From a checkpoint of a small transformer trained on Wikipedia.
Size: 12 layers, width 96, 3 heads of 32, MLP 384 GELU, vocabulary 756, 1.49M parameters.
Architecture: rotary positions, untied embeddings, attention and MLP in parallel.
Training: a variant of Adam for these matrices, 97M tokens, 5912 steps.
Each number is 128 + 32 x the weight over its row's rms, rounded and kept within 0 to 255. Layers, rows and columns count from 0. The size above them is the row's rms in percent of the matrix's.

# layer 9 MLP up, 384x96, rms 0.119, rows 174-209, columns 0-95
size [ 95  97  96 100 102  99 105  90  90 102  96 102  80 102 102  93  95  97  98 101 104 108  99 109  94  92 106 100  92  97 110  98  93 110 115  94]
[[132 170  93 143  56 139  77  85 109 119  89 141 190 149 128 144 113 169 130  68 100 123  93 155 144  76 113  84 143 101 122  74 163 121 149 154 115  94 123 119 117  63 158 179 184 163 132  99 145  99 100 184 137  87  66 147 120 106 132 111 180 117 137  87 145 171 157 146 174 153 176  75 147 125 116 108 134 146 160 113 183 143  74 153 126 103 105 129 120 161 134  93 185 116 135 146]
 [174 156 158 213  82 197  77 186 126  90 123 117 117  94 110 105 118 158  98 109  79 129  66 125 117  88 153  55 142  98 181 181 164 150  98  96 161 119 169 127 161  91  92  80 173 137 146 114  86 159 161 110 109 124 108 114 208 103 120 120  73 130 118 114 127 144 127 121 165 128 127 101 106 156 146  86  88 120 135 103 105 162 136 105 129 179 121 144 101 130 121 174 135 107 125 114]
 [103 140 195 167 136 116 104 111 169 126  72  63 115 137 145 111 175 104 103 177 104 184  93 195 185 131 118  75 141 170 133 138 198 107  65 160  78 114 144 126 153 122 119 141 156  86 104 129  97 108 170 102 102 140 109 148 130  94  66 107  92 104 157 120 172 148 103 128 149 146  85 201 146 149 115 101 129 112 148 152 161 179 169  87 156 127  98 154 115 135 115 124  92  93 132 143]
 [ 93  84 126 115 144 137 120 149  83  80 118 130 121 147 143 187 133  84 155 124 102 100  66 168 151 106 124 155 166 143 183 171 131  97 104  98  61 107 103 133  93  98 136 146 122 175 179 124 156 210  57 161 103 160 171 112 135 112 148 130 131 102 133 140 125 145  14  98 176 139 139 139 162 158 149 148 159 122 112 147 120 122 122  57 148 137  96 123 129 140 118 185 110 127 162 116]
 [ 51 133  86 120 107  96 152 156 161 126 150  56 125 186 166  93 172 138 127 174 151 112 167 167 117 101 118 148  83 159 119 115 144  99 155 137 107 104  74 121 114 107  92  88 138 153 191 145 150 106 139 162  60 111 138 100 151 129 130 119 157 196 153 110 158 168 111 144 158 106  95  90 155 165 153 161 122 131  43 131 102 119 118 121 138 171 132 113 128 100 107  69 185  90 119 175]
 [133  71 187  71 101 112 126 124 206 133 151 183 102  92 146 119 173 124 133 145  98  87 154 140 209  82 161 175 137 120 162 125 158 119 128  87 121  82  77 106 136  89 121  75  81  97 114 152 171 114 134 150 129 143  47 166 170 112  96 156 125  82 160 114  96 136  87  82 103 130  95 113 132 178 139 140 120 150 132 158 111 142 151 140 152 158 127 135  81  89 170 145 129 161  92 141]
 [134  94 206 192  97 119 147 164 141 110 121 107 113 120  38 180 187 109 148 112 174 103 121 142 181  98 130 106 117  85 110 170 140 140  71 159  70 132 142 121  86 150 131  90 149 106 140 115  91 118  99 118  78 101 179 152 121 109 177 145 177 115 145  96  69  88  90  73 145 110 109 137 102 114 119 109 166 137  94 150 189 107 133 147 149 120 130 141 110 179 155 128 172 117 158 152]
 [128 132 153 133 174 170 172 156 135 134  67 116 131 108 105 126 131 131 146 140 117 148 201 120 151 102 148 144  94  60 153 143 142 124 102  70 135 121  53 149 171 165 143  65 125 131 162 150 156 151 152 142  55 150 173 102 134 131 123  94  88 171 156 108 109  51 121 157 181 102 119 118 135  85 138  87 177 105 113 135 126 130 167 111 105 103 136 135  82 127 137  82 187  52 147 114]
 [120  83 161 175 119 173 131 122  98 157 111 132 165 104 120 218 115 136 136 129 174 119 130 143 174 134  91 110 119 116 111  69 119  85 151 139 168 130 130 140 147  88  59 152 192 181 154 118 138 135 117 154  84  68 167 115 127 148 121  97 138 115  79 110  47  90 175 123 121 155 132 107 198 203 107 108  86 148 112 143 179 141 127 118 128 111 127 102  87 100 147 105 163 161 166 139]
 [112  92 153 123  48 125  75 171 147 171 103 145 112 127 107 167 141 132 116 122 138  97  98 140 129  52 202 115 222  75 187 140 152 130 105 156 105 149  98  81 131 137  77 119 152 114 129 183  62 142 123 146  81 119 141 171 131 154  89 149 126 100 126 147  56  95 154 141 160 127  99  92 114 124 126 136 162 159 109 157 166  89 121 173 161 150 115 154 100 156 167 135 134 125 129 148]
 [124 132 124 162 127 158 112 197 170 138 135 139  96 132 147 171 185 159 143 142  99 138 145 105  90 102 110 103 128 105 115 129 101 107 109 137 143  71 118  39 140 116  98 179 110 170 138 155 147 120 134 166 202  66  94 175 141 146 108  89 168  90 131  46 106  67 143 150 141 189 184 115 126 133 125 121 185  82 157 158 101 152  94 140 158 133 121  97 101 131 169 119 126  92 158 151]
 [ 84  84 126 153 133 151 153 244 115 120 128 182 100 103  99  99 173  98  96  98  99 122  95 143 104  80  91 137 104 144 155 115 151 105 135 180 144 144 112 120 126  70  73 125 105 215 150  70 123  90 193 127 147  83 107 109 140 130 137 127 143 186 137 156 132  76 142 115 142 154 167  80 129 102 112 132 121 121 139 149 110  97 163 129 131 144 109 203  91 108 122 167 127 128  87 124]
 [ 96 128 166 148 129 119 124 110 192 160 168 139 229 124 105 101 125 187 103 149 127 154 145 115 130 119  70 144 120 220 135 141 130 139 106 134  97  98 146 159  90 126 111  77  97 156 169  82 146  99  99 141  90 124 142 166  99 152 156 132 137  82 157 165 133 118 141 117 110 123 101  97 169  88 132 107 120  69 121 126 140 177  93  76 138 223 128  93 113 118 159  79 145  86 149 114]
 [123 154  94 131 152 181  98 110 161 186 174  86 102 104 162  86 114 122 173 104 152 104  91 149 155 101 136 136 174 156 131 123 178 105 125 181 132 117 124 129  96 120 125  94 162 143 152 130 172 184 170 205 156 132 106  69 144 128  90  77 148 134 145  78 104 104 106  87 113 224 115  94 141 146  81 159 124 144 141 126 154 141 170  84 158 114  91 145  63 154  88  96 124 116 116 102]
 [135 168  96 110 105  96 104 134 159 134  71  90 125 162 128 161  66  90 164 132 156 159 139 168 152  58 124  80 153 101 188 159 149 101 110 144 166  33 127 115 116 124  95 111 157 150 113  99 128 123 104 145 132 103  94 171 156  85 121  93  68 100 156 115 143 111 116 126 157 180 184 138 175 114 120 102 137 171 144 155 125 165  75  82 127 183 114 170 115 159 130  97 124 182 108 161]
 [153 106  81  80 158 112 130 164 135 170  68 174 157 155 181 103 111 156 154 118 149 131  84 115 134  87 152 151 134 118 109 165 128 142 119 145 128 139 162 138 127 132  65 100 141 156 112 138  72 117  74 204 101 113 122 136 125 127 137 107 105  97 109  25 120 122 142 161 140 108  98  78 142  70 108 123 129 109 167 170 117 169 160  71 123 171 130  92 122 138 209  77 103 157 149 162]
 [102 109 139 119 116 125 102 130  77 143 154 182 142  42 130 116 164 187 134  94  95  88 126 117 167  91  69 153 160 161 130 116 134  83  85 142  69 141  99 123 130 150  69  89 179  96 130  86 176 144 173 106 139 149 118 104 140 172 156 142 144  99 133 140 117 133 149  94 114 174 148 110 160 169 101 130 137  87 109 124 188 144 192 114 166 124 136 120 141  66 161 127  48  84 145 146]
 [152 109 212 122 104 186 126 106 135 101 131 121 141 116  62 150 155 154 108 165 168 181 112  88 144  69  96  97 109  76 111 123 213  82 144 121 118 110 170  83 144 139 102  72 184 131  70 132 144 189 113 179 155 105  99 129 120 130 167  58 137 109 121 117 135 115 138 137 112 130 151 107 129 137 143 166 153 146 123 118  99 106 102 124 158 204  86 134 108  88 100 159  95 108 133 144]
 [112 178 119  97 122 103 169 118 162 189 140 163 164 171 148 128 128 167 152  70 141  76 116  92 141  83  78 112 114 158  85  74 141  88  70 127  77 154 148 143 180 101  92 165 135 126 170 134 182 132  78 134  99 118 116 132  95  90 199 117 136 163 133  75  99  95 150  72 147 122 115 133 133 145 114 115 135 153 190 138 151 126 132  95 205 170  82 123 148 130 140 111 119 114  92 158]
 [142 187 138 158 120 134  86  92 133 135  94  70 124 133  93 146 104 120 208 123 121  93 148 161 104 134 111 103 150  77 144 120 149  85 119 179  57 127 148 115 151 101 146  73 110 143 132 181  98 100 137 161 122 104 180 132 112 158 122 111 101 197 158  84  92  70 139  94 157 163 128  54  86 158 139 105 110 121 165 162 155 134 113  60 167 154 118 159 124 110 113 123 153 126 187 163]
 [128 123 141 137 166 118 147 123 112  82  81 155 151 161 104 133  86 130 114 127 145 122 153 120 145 149 184 159 116 141 131 134 141  84 123 124 107 122  63 163 197 102 145 105  99 152 137  82 117 160 134 181  72  79 156 110 137  58 101  83 203 122 116 126 108  83 132 104 175  93 143 103 176 152  65 140 160 188 129  67 120  87 143 105 169 137  96 128 124 141 130 156 109 120 203 186]
 [ 85  88 117  87  93 108 118 101  99  82 119 161 158 156  87 116 150 128 152 100 172  77 135 161 200 120 116  97 120 171 161 134 142 111 102 150 117 124  66 111 183  86 139 104  80 178 157  45 157 144  80 138 100 122 132 135 182 117 136 147 165 143 110 116  73 167 143 142 126 127 126 189 177 125 187 155 150 148 136  67 124 122 147 183  99 125 128  81  81 116 144 122 106 138 146 174]
 [130 120 115 140 152 146 202 164  81 121  97  78 178 128 161 137 197  85 205 182 122 129 135 154 154 120 138 151 112 185 186 138 163 112 138 159 120 113 108  49 133 116 128 135 134 147  87  83 153 132 114 129  72 148  79  77 143 141 110 128 126 153 111  75 174  63 160 160 148 123 116 142 122 164 140 159 139 106 138 122 119 147 135  40 134 126 119  82  88 109 107  75 118 102 133 145]
 [130 151 155 113 136 120 160 141 129  75  50 143 207 105  89 107 121 124  86  80 175 139 151 104 164 125 177  77 107 152 162 173 137 105 148 101 120 121 172 136 182 117 117 143 127 125 143 122  92 124  80 195 138  83 111  97 125 101 176 187  58 100 121 127 117 120 135 112 144 205 161 158 111 129 106 135 104 133 131 133 128 105 171  96 189 171  65 141  96 112 118 107 112 138 145 178]
 [129 119 140 128 144 168 116 117 199 183  73 169 135  96 158 101 112 123 144  85 157 128 171 113 182 144 135 160 141 142 155 177 156 104 109  96 102 117 119 153 116 142  87 145 145 123  93  88 115 152 132  94 175 134 188 151 120 154 111 156 163 151 145  92  84 177  70  78 158 133 170 107 106  61  75  86 176 167 146 134 112 211 133 169 149 128  94  94 108  97 103  96 109 142 116 171]
 [143 134 161 145 180 163 129 123 101 107 149 163 138 105 133  76  90 101  93 146  91 148 108 143 152  83 117 124 125 129 113 118 161 123 139 103 127  80  85  90 145  75 136 134 136 138 239 141 109 162 165  85  78 109  78  81 180  87  90 111 126 119 193 119 165 178 131 102 164 154  99 141 118 129 173 140 132  97 111 119 133 156 154 162 151 108 105 173  60 159 112  93 177 116 188 152]
 [111 146  89 141 111 163 154  87  84 151 182 107 133 169 118 178 101 127 129 158 137  92 133 122 172 110 172  86 142 184 110 100 143  75  55 165 120 130  93 102 140 162 142 103  69 122 113 149 100 137 102 143  99 165  76  86 127 106 136 125 107 133 139 116 104  86 171  86 139 141 137 143 101 176 131  31 110 149 165 107 135 115 113 101 161  80 144 200 116 176 171 141 103  98 163 173]
 [133 157 119 120 113 147 125 134 132 180 125 134 152 147 163 170  79 127 118  95 154  99 131 178 183 100 114 131 145 131 198  97 152  82 139 147  62 126  57 149 129  90  68 136 133 198 157 107 106 129 156 148 101  65 141  61 141 107 123 127 137 129 144 146 122 131 142 134 137 114 168 105  83  84 133 121 171 113 161 100 164  92 134 157 150 118  80 164  90 123 194  95 220 124 169 145]
 [119 110 137 106  65 143 123 155 183 152 114 162 137 170 156 111 151 112 182  98 103 134 126  99 150 101 111 166 166 127 163  62 120 153 115  96 101 137  79 138 149 118 122 168 139 171 185  86 143  86  66 156  94 179  97 108  98  37 115  70 163 159 167 116 124 140 127  86 145  95 129 116 158 157 168 107 170 155 100 113  96  98  90  95 156 124 189 134 184 127 134 102 161 143  96 118]
 [144 118 125  71 104 158 127 140 129 127 112  74 117 169 125 189 108 106 109 130 209  90 131 174 170 118  67 123 156 100  92 190 108 101 112 156 111  93 123 102 145 166 105 122 156 149 152 109 194  97 151  93  97 131 155 140 136 120 137 127 105  88 140 156 159 105 143  93 157 117 131 182 171 132  90 131 173 108 136  80 130 190 202  76 106  87  66 130 153 168 156 135 128  97 160 166]
 [188 136 192 150 140 175 152 148 134 116  70 137 119 112  60 100 196 196 158  86 165 118  51 110 133  81 140 124 123 119 118 136 144 108  92 186 117  89 117 122 111 175  89  98 137 121 104 129 166 112 113  85  99 114  68 129 124 128 141 142 128 103 151  85 172  65 150  97 168 167 139 130 154  80 130 110 134 158 151 134 124 120 154 160 174 160  94 139  69 153  88 123 112  79 119 146]
 [101 115 112 108  91 181 117 155 164 104 107 142 109 105  88 109 115 136 129 151 145 134  98 162 142 131 145 119 159 121 189 146 138 131 106 143  90 162 105 113 145 105  38 160 116 136 149 164 153 186  54 166  90 100  92 143 126 103 195  98  81  95 125  89 132 122 153  80 155  83 100  77 170  80 103 130 151 165 135 136 117  94 197 108 164  97 120 116 166  81 127 128  95 194 156 165]
 [105 131 119 225 136 108 132 126 143  91 155 172 167 175 165 106  84 206 147 115 160 144 120 169 145  72 139 102 132 115 108 145 155 124 101 139 129 120 113 111  56 102  98 129 150 126  97 129 120 122 123 171 106 113  80 153 122 117 128 198  62 113 133 130  87  65  97  96 139 131 111 105 129 140 133 128 160 127 177 137 136 195 112 153 126  94 102 142 120  90  66  88 183 134 119 202]
 [ 93 134 106 111  97 162  65 154 125 126  94 141 119  92  89 189 147 180 123 168 192  93 134 169 104  98 170  73 121 120 116 137 146 107 126 143 115 148  93 106 208  97 133 103 137  94  85 142  61 156  95 160 165  74  78 100 142 114 141 146 117 113  93  69 167  60 168 137 189 162 128 110 141 115  89 129 168 167 132 157 117 120 134 125 145 128 116 177 127 101 161  94  97 151 139 163]
 [145 123 110 106  80 127 156 168  80 111  78 125 137 122 152 150 134 175 124  98 139 113 141  98 121  82 107 102 118 140 145 161 131  78 111 174 140 111  98  99 191  84 106 165 102 115 156  75 117 151 119 173 138 119 118 156 143 125 102  91 162 243 168 100 113 117 110 144 144 134 128  87 157 114 132 133 197 135 109  45 175 170 113 155 120 103 113 124  97 195 110  96 171 148 140 189]
 [118 144 117 170 107  89 154  99  72 147 114 124 176 174 114 195 146 176 101 134 184 152 135  71 114 118 114 108 135 166 122 196 161  97  85  93 164 134 165 134 165  99  80 101  79 156 132  89  97  95 137 142 178  81 123  57 106 194  67  81 100 151  81 169 106 125 153 127 152 139 133 137 147 159 126  93 144 121 120 117 112 161 135 110 195 135  96 134 100 138 111 144  95 126 158 152]]
# layer 9 MLP down (transposed), 384x96, rms 0.108, rows 174-209, columns 0-95
size [ 97  95 101  95  98  94  99  84  97 101  96 110  84 102 106  93  94 103 100 102 100 111 102 110  89  90 109  96  85  87 113 100  87 117 121  92]
[[ 94 169  96 110 144  76 131 169 132 141 170 118 130 121  98 162 120 167  92 127 139 142 154 127 129 152 150 147 102 129  97 185 106 140  90 159 128 142 115 129 186  99 166  52 129  97 169 161 121  85 151 104 143 172 120 188 151 141  99 133 100 142 127 231  66 127 132 112 125  55 124 138 111 107  79 106 190 115 118 105 171  48 104 161 146 143  92 107 131 147 170 112 156  95 142 140]
 [122  77 126  93 133  85 112 122 115 151 136 144  94  97 186 148 119 113 156 176 150 172 151 141  82 102 122 168 159 168  79 141 115 163 170 171  52  69 128 108  98 140 102 155  83 152 149 160 131 126 154  63 165  97  82 124 104 169 133 122 151 114  55 130 113 132 104 154 122 135 151 106 162 153 171 197 116 138 113 119 136 144  75 134 208  48 148 101 152 109 117 118 142 128 110 122]
 [138  88 129 133 165 126 143 125 136 118 155 163 129 121 101 163 125 165 171 130 130 154  99 161 128 150  87 155 103 106 120 167 150 120 164 136  51 200 110 184  49 121 138 103 108 103 118 109 148 140 135 112  96 155  96 133 163 143 155  98 157 131 148 115 108 142 119 119 102 110  94  35 100 136  61  91 123 127 118  90 213 120  84 186 124 137 127  98 198 124 148 122 176 156 184  91]
 [128 134 120  33 144 150 125 122 106  95 121 118 206  99 112  72 103 192 104 112 139 130 148  97 102 137 152 106 132 110 157 159 153 105  27 151 188 122 156 152 138  85 104 113 173 136 159 118 126  70 105 112 153  97 159 164 226 122 156 107 139 141 110 141 164 106 157 115 114  98 110 136 155 122 166 162  82 121 119  63 127 106 102 147 171 138 131 141 151 115 143 142 161 103 102 164]
 [148 144 128 125 120 174 102  96  91 176 151 156 147  13  62 184 126 176  90 169 148 111 111 138 117 123 163 137 137 120 121  89 114 122 142 147 145 131 141 168 119 122 127 166 182  86 131 169 107 160 167 152  91 123 125 110 125 155 125 171 107  75 143 191 111 116 135 122 120 141 135  80  92 141 129  28 154 154 177 161  86 112 165 107 110 117  87  74 128 109 149 131 119 135  91  95]
 [114  85 123 186 129 143 135 127 170  86 126 144 146 134 144 144 158 131 205 135 122 114 142  70 133 140 165 114 168 175 154 159  76 213 105  97 130 107 102 129  76 143 142 151 151 109 139  90  52 126 101  52  64 140 153 167 167 162 138 114 143 127 146  84 110 137  91 170  82 135 130 159 142 150 149 126 142 129  86 111  80 102 135  34 150 142 143 113 159 129 131 128 139 137 127  74]
 [114  81 148 173 145 193 114 139  98 164 125 103 174 177 139 157 148 141 120 110 128 107 104 183  72 159 110 147 140 125 136 111 141 128 149 127 114 128 206  87 103  81 133 165  79 143 115  98 113 172 107 152 136 126 154   9 151 102 149 138 135  88  96 143 127 153 142 104 116 113 148  80 191 159 147  85  92 183 159 135 150 111 141 151  81  72 163 115 137  78 101 148  95 129 151 120]
 [144 106 143  96  35  94  74 112 133 125 120 121  91  87 155  64 157 192 147 147 121  81 134 121 109 173 127 135 143 137 138 179 117 241  73 109 108 147 207  92 114 119 109 175 108 130 146 131 122 106  97 148 137 134 104  90 170 157 101 135 103 130 191 119 115 113 144 145 111 125 128 146  87 122 112 138 100 134 142 115 135 185 127  90 117 154 139 140 178 105 132 122 164 152  80 185]
 [161 134  64 145 138  94  92 128 127 122 115  61 144 167 144 162 213  73 125 147 103 116  81 126 112 133 123 138 133  97 121 134 123  69 116  56 131 129  69 207 135 145 133 153 122 134 137 138  96 102 171 106 186  95 147 114 175 108 122 150 168 122 148 148 120 173 130 136 109 161 158 146 120  51 111 111 170 162  98  88 140 209 160  97 119 129 156 121 129 100 149 139 169  88 161  97]
 [195 129  44  91 136 128 100 130 117  64 146 103  88 152 156 120 153 122 124 154 170 100 139 179 126 161  92 175 117  66  68 116 119 147 142  91 116 173 195 149 173  88  72 183 104  66 165 131 121 110 141 120 120 115 115 100 156 158 135 151  86 150 153  96 175 147 111 100 147 164 172 140 122 122 125 124 146 135 183 150 154 104 133 153  65  83 110 113 190 124 137 106 136 133 101 138]
 [ 71 159 143 137 156 138  53 143  77 129 127 151 132 120 118 118 151 165  58 103 147 130 140  87 141 103 149 106 125 148  96 123 115 158  90  45 120 132 142 121  85 114 109 106 158 121 122 143 137 123 162 103 106 160 122 151 163 182 164 112 148 139 122 145 137 121 137 151  77  75 113 133 242  64 196 128 118 171 173 168 156 138 147 134 121 176 113 107 132  76 163  94 135 141  75 140]
 [141 135 133 121 155 178 134 135 150 162  85 110 100 170  74 140 153 135  66 177 216 139 100 117 147 138 116 126 137 150 115 143 125 142  86 109 140  96 103 160 145 150 126 108 189 130 139  80 103  92 113  75 187 142 111 107 160 106 156 151 123 139 129 217 137  94  86 115 144 127 152 120  72  82 147 130  40  85 154 147 136 119 117 162 169 123 115 133 175  43 123 107 164 125 106 117]
 [159 116  84 118 166 130  90 125 105 132 135  81  91 130 146 127 112  90 151 139  78 113 155 149  71  97 137 101 119  54 155 123 142 102 169 178 126 185 133 144 181 173 139 154 113 129 119 170  71 149 153 152 121 137 153  68 165 141 149 131 117 141  95  59 146  94 144 128 158 183 116 161  99 149  94  72 111 159 150 163  97 120 139 175  89  41 158 148 140 116  91 136 152 179 177 116]
 [184 110 123 138 142 185 165 155  68 118 101 115 168 163  65 158 136 130 161 151 122 154 193 134  50 140 137 114  62 144  90 133  86 175 141 148 140 130  97 133  66 164 102  80 130 144  78 105 103 130 141 125 123 114 116 167  87 157 125 143 132 142 119 164 178 122 161 147 134 133 152 106 144 114 112 127  78 149  75 138 167  99 131 178 163 109 189 109 158 150  87  79 117 141  53 129]
 [134 159  85 146 165 139 152 116 110 191 134  97 100 109 103 178 115 126 139 204 134  73 124  40  76 109 133  93 151  95 166 146 154 130 108 124 155  81 124 115 124 116 106 120 146  87 121  92 105 151 137 139 206  93 103 185 132 138 100  63 143 155 152 176 148 118 188 127 149 143 131 167 138  84 128 124  81 112 110 135  87 201 131 156  96 138 145 118 112 122 118  71 197 119 129 118]
 [ 94 134 135 158 210  98 197  99 154 104 186  73  75 109 152 191 136  98  93 129 122 169 151 129 120 157  97  82 104 134 178 132 135 166 134 137 148  91 122 132 143 115 167  54  49 118  98  95 159 135 174 128 117 106 105 115 101  91 110 106 117 162 204 130 106 131  77 106 132 136 150 174 116 114 171 126 112 118 113 116 131 172 122 170 122 103 117 139 126 144  65  99 188 121 135 111]
 [143 190 148  94 149 147 145 111 184 130  98 129 132 135 112  92 135 131 128 123 141 144 116 179  75 108  76 114 102 165 115  76  40 172 112  71 179 136 103 137 163 133 192 111 158 114 148 129  92 134  98  88 130  97 117 192 111  74 120 150 143 158 112  98 143 113 158 126 219  81 117  92 130 168 108 160 113 171 177  71 144 113  79 163 140 121 134 155 114 161 105 124  95 124 151 131]
 [156 159 136 129 114 104 115 110 131 119 132 153 144 113 147 174 155 122 127 155 135 166 124  43 144 157 140  70  89 148 145 162 184 152 175 117 109 147 101 149 178 166  76 143 181 150 160 158 114  93 106 150  76 136 147 116 110 166 121 115  25 104 155  70  82 129 169 128  65 164 125 152 136 119 167 127 146  93  98 137 115  92 143 163 131 114 128 124 153 119  84  89 179 136  46 118]
 [135 144 132 152  50 109 162  88 140  78 122 101  64  73 120  90 161 153 108 149 120  91 137 163 144 152 128 115 177  88 154 147 135  64 149 132 122 146 189 135  80  90 159 173 134 134 122 166  64 139 125 141 136 100 127 161 199  74 101  43 152 127  69 115 182 116 149 134 113 133  85 153 107 111 165 143  95 105 145 163 151 170 137 122 176 121 157 116 132 110 119 125 124 180 149 115]
 [120 144 170 144 125 146 170 208  54 116 127  93 179 141 141  94 127 152  99 104 128 102 177 129 151 112 126 110 113 173 124  69  62 179 143  91 144 123 120 160 149 168 143 164 132 124 138  71 115 141 106 184 120 173 154 113 130  98 140 171  98  88  90 169 141 169 127 163 113 135 146 116 131  72 127  66  75 133 141 111 128 117 187  94  85 123 155  71 157 156 156  91  81 167 115 138]
 [ 99  73 109 107 158 165  89 120 100 145  94 153 124 119 133 176 118 161  67 116 108  79 116  71 149 163 136 176 115 117 120 174 128  92 135 118 112 106 145  74 116 178 137 149 107 179 123 169 185  98 118  66  99 156 145 124 109 154 113 115 146 105 138 123 197  79 133 111 106 134 139 126 139  86 157 173 178 123 128 123  57 163 147 106 100 102 161 165  60 179 181 192 123 132 106 139]
 [ 77 159 166 145 143  98 118 119 138 125 170  71 128 124 139 144 157 138 138 137 121 134 112 118 142 148 168 123 158 199 127 112 133 103 140 107 145  86  79 163  67 120 164 147 129 187 189 119 127 102  99 106  47 121  77 115 168 129 153 163 157 142 167 125  93  90 102 170 108  74 138 142 115 136 136 132 179 109  61  65 155  38  99 125 151 142 118 116 185 141  78 140 143 124 171 126]
 [217 121 171 155 105 124  86  77 145 121  73 163  83 150 106  56 145 129 129  85 114 148 122 131 158 117 173 110 106 107  86 141 159  98 137 118  83 177 147  88 103 129 123 127 120 139 167 174 140 167 154  90 195 143  44 171  67 141 160 122 131 109 128 136 114 158 194 113 152 100 116 144 151 127 162 109 152 119 134  85 138  91 125 113 109 116 125 203 130 167 157 129 134  75 109 130]
 [150 121  77 191 160 125 106  86 118 120 153 152 134 207 152 101 121 175  84 120  88 104 166  78 127 158 110 161 107 196 122 177 141 103 167 137 153  47  47 125 103 132 104 114 102  93 138 138 184 140 185  65 105 157 141 133 118 106 106 103 138 134 184  88 144 152 107 138 107 122  72 117 110 169 164 107 131 131  93 129 124 104 105 137  75 139 122  88 145 152 116 136 183 136 136 149]
 [122 172 106  88 142 127  93 138 120 146 105 125 166 127 110  58 123 107 111 160 165 126 101 162 141 165  85 107 119 121  95  44 126 135 134 122 155 180 133 152 126 114 119  60 152 135  96 196  95 158 136 174 125 183 118 134 154 124 117 166 134 108 125 202 169 155 163  91  97 181  93 120 141 167 136 161  79 101 125 115 179 132 119  80 130 149  95  86  56  80 173 178 138 131 114 134]
 [ 36 118 124 119 115 114 112 109 132 134  80 102 106 150  87 146 118 221  80 104 154 104 119 134 200 178 181 167  83 146 115 119 128 165 154 180 104 186 187 148 119 144 128 122 202 159  84 134 114  94 100 153 109 135 133 113  87 119 165 158 156 144  77 131  92 124 141  83 146 123 107 122 112 101  86 130 127 122 172 140 187 109 141 124 131 146 135  75 128  96 154 130  67 129 120 151]
 [136 126 167 160 149 107 150 185 115 171 142  84  78 169 133 130 150  77 124 157 103  46  81 125 176  99 162 137 181 178 123 176 162  86  90  68 151 169 121 121 174 126  83 171 103 174 151 154 106  80  96 116  81 136  91 133 114  98 138 182 123 212 121 129 124 118 121 151 125 108 150 141 130 122  88 155 141 119  97 117 125  86 134 147 120  49 138 137 111 157  93 117 158 146 133 106]
 [130 170  94 101 145 141 127 126  66 157 161 120 137  95 133 115 106 134 101 140 144  38 119 211 110 129 186 124  62 130 130 116  87  95 105  96 144 136 167 157 146 166 182 122 150  94 164 106 171 120 153  91 136 154 150 110  54 168 147 148  89  87 161 163 140 150 114 104 151 130  71 112 137 148 147 141 150 118 137 117 184 164 159 120  93  89 136  89 134  61  81 143 107 150  94 172]
 [102  85 123 132 166 130 165 133  81  88 164 158 159 100  75 146 149 136 123 138 182 134 131 128 145 140 180 127  85 179 109  74 168 158 134  87 135  97 162 110 145 154 148  77 142 136 134 202 143 119 150 113 172 147 136 161 157 157  68 141  91 106  73 171  98  99 116  92  84 169 167 126  83  82 135 127 125 160 140 133 104 151 148 174 101 144 133 141  25 123 131 117  81  93 166 114]
 [204  99 147 120 143 102 110  70 151 165 169 143  77 128 108 166  94 146  91 140 129 142 139 160  42 131 206 107  92 144 178 111  86  64 125 128 172 145  90 133 139 111 108 143 111 118  86 155  85 145 136 169 110 161 160 101 129 136 138 133  92 159 134 166 106 127 104 175 169 136  98  93  88 108 112 114  76 131 119 150 126 134  98 128 150 151 129  73 165 184 136  94 217 129 137 130]
 [138 140 154 182 105 115 149 152  63 147 183 184 193  84  98 155 104 102  97 116 102 106 118 132 133 184 173 166 107 126 106  82  99 166 121 130 155 130 129 128 104  69 104 148 104 116 150 103 118 106 122 143 154  94 110 121 106 167  92  90 107 146  95  77 166 103  57 140  90 122 110 153 174 170 130 216 143 125 147 134 101 110 128 164 196  94 110 104 132 123 143  87 107 154 188 160]
 [146 134 102 105  93 101 181 109 158  86 108  98  76 130 147 129 146 112 175 174 159 139 165 152 128 117  58 197 146 141  81 138 153 156  99 102 101 100 135 103 113 110 101 131 147 148 165 120  75  95 162  65 128  98 125 134 160 106 106 152  95  70 152 110 191 158 150 125 113 209 117 176  60 115  98  91 162  86 152 158 113 149 143 127 102 156 160 179 136 127 133  89 150 170  87 114]
 [200 111 175  95 143  73 109 147 173 127 123 141 121 154 127 172 136 118 102 163  47 102  73 148 107 143 148 158 162 114 116 155 114 115 127  99  95 108 116 119  74 119 109 141 191 117 143 121 172 161 111 166 114 166 187 127 160 170 118 130 128 143 176 107 109 106 130  79 103 104 159 149 146  73 139 123 187 133 148 118 114 117 142 156 180 143 186  52 109  87 133 142 119  77  90  66]
 [124  66 124 115 189  83 116 138  87  63 122 156 102 167 143 129 155 121 130 130 156 128 105  96 135 128  94 151 181 145 175 163  98 123 141  70  92 123 162 140  90 131  86 133 169 169 189 110 153 107  89 126 112 144 100 163  74  97 118 168 147 126 118 148 116 189 100 148 151 138 121 149  91 157 178 168  96 111 128  68 109 231 106 113 124 161 131  77 140 166 136 145  97 137 104  80]
 [147 158 109 144 133 164 143 174 167  93 103 130  38 166 130  87 168 137 195 128  90  97 119 111 132 162 107 175 175 155  73 137 175 102 129 148  93 192 137  68 109 120 134 117  95 142 139 114 160 169 171 163 153 170 106 145 168  91  99 134 141 117 117  89 131  78 118 108 198  82 116 125 128  77 169 120  88 108  97  94  88 162  77 114 161 132 156 143 131 113 111  82 154 107 149 128]
 [147 163 152  94 188 159 129 161 153 150 116 136 136  98 158 129 110  95 108 140 131 136 136 131 149 120 130 145 152 169 111  97  95 153 119 162 155  61 129 160 116 131 117 131 126  75  57 108 151 139 105  71 170  75 127 148 107  90  93 220 187 120 142 118 136 107 101 172  98  56 113 144 156  72  48 142 149 163 110 145  87 137 146 111 160 110 159 117 185 127 133 111 150 134 162  59]]